{
  "n_layer": 13,
  "n_head": 2,
  "norm_place": "pre",
  "parallel_block": true,
  "init_std_down": 0.0,
  "beta2": 0.95,
  "lr_head": 0.0109,
  "decay_fraction": 0.558,
  "batch_tokens": 32768,
  "steps": 3757
}
Each number is 128 + 32 x the weight over its row's rms, rounded and kept within 0 to 255. Layers, rows and columns count from 0. Numbers have three digits each. The size before them is the row's rms in percent of the matrix's.

# layer 8 attention query, 128x160, rms 0.221, rows 0-41, columns 32-63
113:124145119069166144098155128117069121138124123137147149133188114101179099148126110092119144063191
129:120128132174178154100200127149142167110132083157116096123153163106098087084171125130075061081115
130:122144141134124122117123134118152120121112104111159090142106097162124177135156145095084075238101
111:185142085113118130078128123131171203058128143145117192182171117108124100103087139152111124152143
121:164140153092138144178120122106104160105138109156068095136088091171119096118157110174149109149179
116:090163101117132149119131091120144096139105175123195129162151132177175121174176112095117135137158
123:133133162142082126110088101093181119106106116177147074095083089093119159176153099160105166126069
114:098145153091123113127081133130104088152124159106120122141141112123173114052090133130213184133132
111:159086140091129165098171097145115117144155125102109140079034106139109140138110141106122135135156
114:134120153120150146187170180167140134106147142107070106132142108131134146133117118099141197203159
112:157094165141079195132088176185100076095066080159182080172168163134134095102193123129175105147160
121:109169108177092169133158142047129146180157154114103163170146106169141143111117113093111113120170
121:193166125142083150141146138131137099108167156085131155142114131093112141134122115154080054163107
118:167132101075090089155176114076102110128111103113165126092129124125141156140125120155134129202142
111:150145119154110181170085090147123086046108162163059125105130135137137186162129141132051117114214
121:111132113149150117144099126173124106150111087129173100159130088142178084119120057147103166175127
119:108119120119116156136107101173106077137166114098130160125120143128140192099194130120089140150154
121:143140118132157118136132145121230115130110107143165132175131132065157120151103140108148175124113
121:134131071176168166153080139109151104135088160102117140111139141101149117110144115200127152161076
120:087099180139108125076117101158102136079140145171126089136126150076093138126071107153104115095131
122:194100140110133124115102080109106130127197101096154112142131154143110114215083106129111115076101
120:105093090155079126137148113139095154104144193114195114144185134082080161174081108117137094115166
110:131112158109104106146109155086170125153100088171113142103146112215099145122127131144142060107133
122:125155072087149143090116163213122112112111107065130123082130083131140150125114108051135125119151
121:128105100147087122105128165084137096077112092130111118089144143207128157130131074147132130122095
131:153142135106151135144090137118161081136106189128169100195146171130105092173110050100140195148070
124:176145113153118119101118104162085104144136110091153196138116162110125160096126161150061079150106
114:128126163127134118093091128173146157090106101092196182126108114124109110132097128065168137165149
128:099095152099173070126182138148168119149150124186088099171103145139146101149145085124135158058176
119:132161165102140123123071195116102141178148109120086105119091132073107111146120122085136137120146
125:135127074098061158153135122145104099131162057136182077150120082121109140086198153166132114073145
105:135097100132075117082138105131116098098098144106155126166095137149173169133132120117119108142166
110:100136146107140141149161131114185127153096128089129146100142140101142148069188148118138091138115
115:108120102133138065098121177125061119157163166098168096153140109078186161115062144117147060164167
113:179172108112172117147074124099077092168156160049106151113171109132129107166170092141089083105132
111:143153153125129166159162094093083151066123106118171103191123125142151083184121182121077137120108
110:068118100075097118130155122126122182115179083137136186109140178143193107176103126166162131138141
115:150102129156109094095124088143160126111082131150089124112168153113127137120100080128149048152110
121:122082149172123075152145112085114142181112114128132140119105110114132116196146118144155155132212
124:125124106143105088121084068141091096089115136057103115062117105127151135164142117110098096147104
117:134152141110142125121102120140091157111131170085103091186139107107123149108125103131163149187149
117:086153155100117160122140072212148149146106073099120159150162104103107110086077101148162136118112
# layer 8 attention key, 128x160, rms 0.205, rows 0-40, columns 32-63
114:154116190156108083112094136134116132139152167129107128119109176120142114107133195137145137172158
128:108091150092130128196137124144116141113081109063106115107123147063142132176160216187140130132069
125:126137099141190076071085121125136179162113085129178104077099125147114168093159210077169101123104
110:168106113082111158123095107106150101152111110088135116132151118165178108084151169171147105114151
121:168117150118141078137172108152176182079138153164133160155148136184158089115101136095103082092155
117:105153123101075109167096156124099151134112175158119105191149190126179144115163112128122161172125
120:104138167142131176122156162120126076064117103156154137158115133136130109097121067145159144127134
113:125152175125151132123126152126125121174130072095113159137150136133122111141127151078136124135095
110:136186136104070099128113132165116120119136168160127151114112134171123165134139086141112118084166
114:105126112180146188135135068168134166174147152058137180127131133109064080102129148124100156119105
115:101114109198119141070177165125082149136099097096169108107107097097171125098122154097159133151124
120:092105133146171087140142080100164124115136083128147163141141042146111172058228174120098135171171
114:114150169145107099094178103114146124135117110108065127144130186139156099107086098170122135171117
115:092112127149145035082100116113111122161066139142158115103095168144071135114112106117146163189156
113:169125106122142158095073146093134098092116149166107091141104153134123120131172118170101119112116
115:158152150150151073141133166172204106073162087158200087120068138125112137107146128132154039163025
117:169121115132183164131155145169100111104111064119217106157155145115110082163190129120069159148166
125:087144112142118112117183128153168105105100178122066059119121110140126145125075086137107053127126
121:156139106149169111071141014158134109150178088131091092096101153112069172151156144192211112103102
116:146134161083162128130158151056078134119094106094098140154080098126098143143142064157123169068110
127:123083120110115197144149091102173085131137152122140188116193171135089150154096084109121136125113
118:162097115130127073181148153100194158131119162113177119101119159157078150144117122152153134069119
112:128144132126170142135135158128116146110113138173105069189153082141165163175134135129172104070118
121:124173099186137163124163117155129118122202145119122150110132159167127126079150121091154154107098
118:105157123189110100202108145130144163100124129172064118144126127142087097115109043102124176173090
129:140168183108113038135139105142122098109178105114113132117147154106143153068147164109105211142129
117:138092116145116126137074134150098071137177057131151112132153120174097145176135099185153114130162
114:099148127089098096075117098135151132134104080134119082061103144143190091165117100116140153127189
132:114109184149122141154166135158154066059140190115171147105167178111133204150062121164162115112124
116:109155116083144124087099104123162156178146116170188149160091128157136164128091123120090098092148
128:109120123136066132079109145146128128033151146139126088141111082166065133164159165066105122173162
108:076122114118139092118131154134102170142109101108185125136111160207107110098157098100095109111093
113:070133116170140145138164091085131164103104082153126163170138162114153115152152106119181099095150
111:129121137112152085130139150073137156141148173091087114088143075073114147083209163158162105140158
117:110078127163176092130101137116133160156176113131101119110142153138105180161148147144140177172130
111:145118082106099129097134101141121164125127126068101155147110085160139159154196148148146148105083
111:113150128094096155037165166200085046153157129163109183165100180138118099095109140158113175162118
110:138128167130103151130157118050114136098160120119156077096126089045063118109065150138142150121170
121:143191072140107128173135148091131177148133146179130157115151101128135180090146168156173115160078
121:085111117104161137175126144127094085102140127204128097079184157108052138056122139087128139094074
114:163101125123130116129097118161117133176100157105103092130068116098166135102108129093148104179099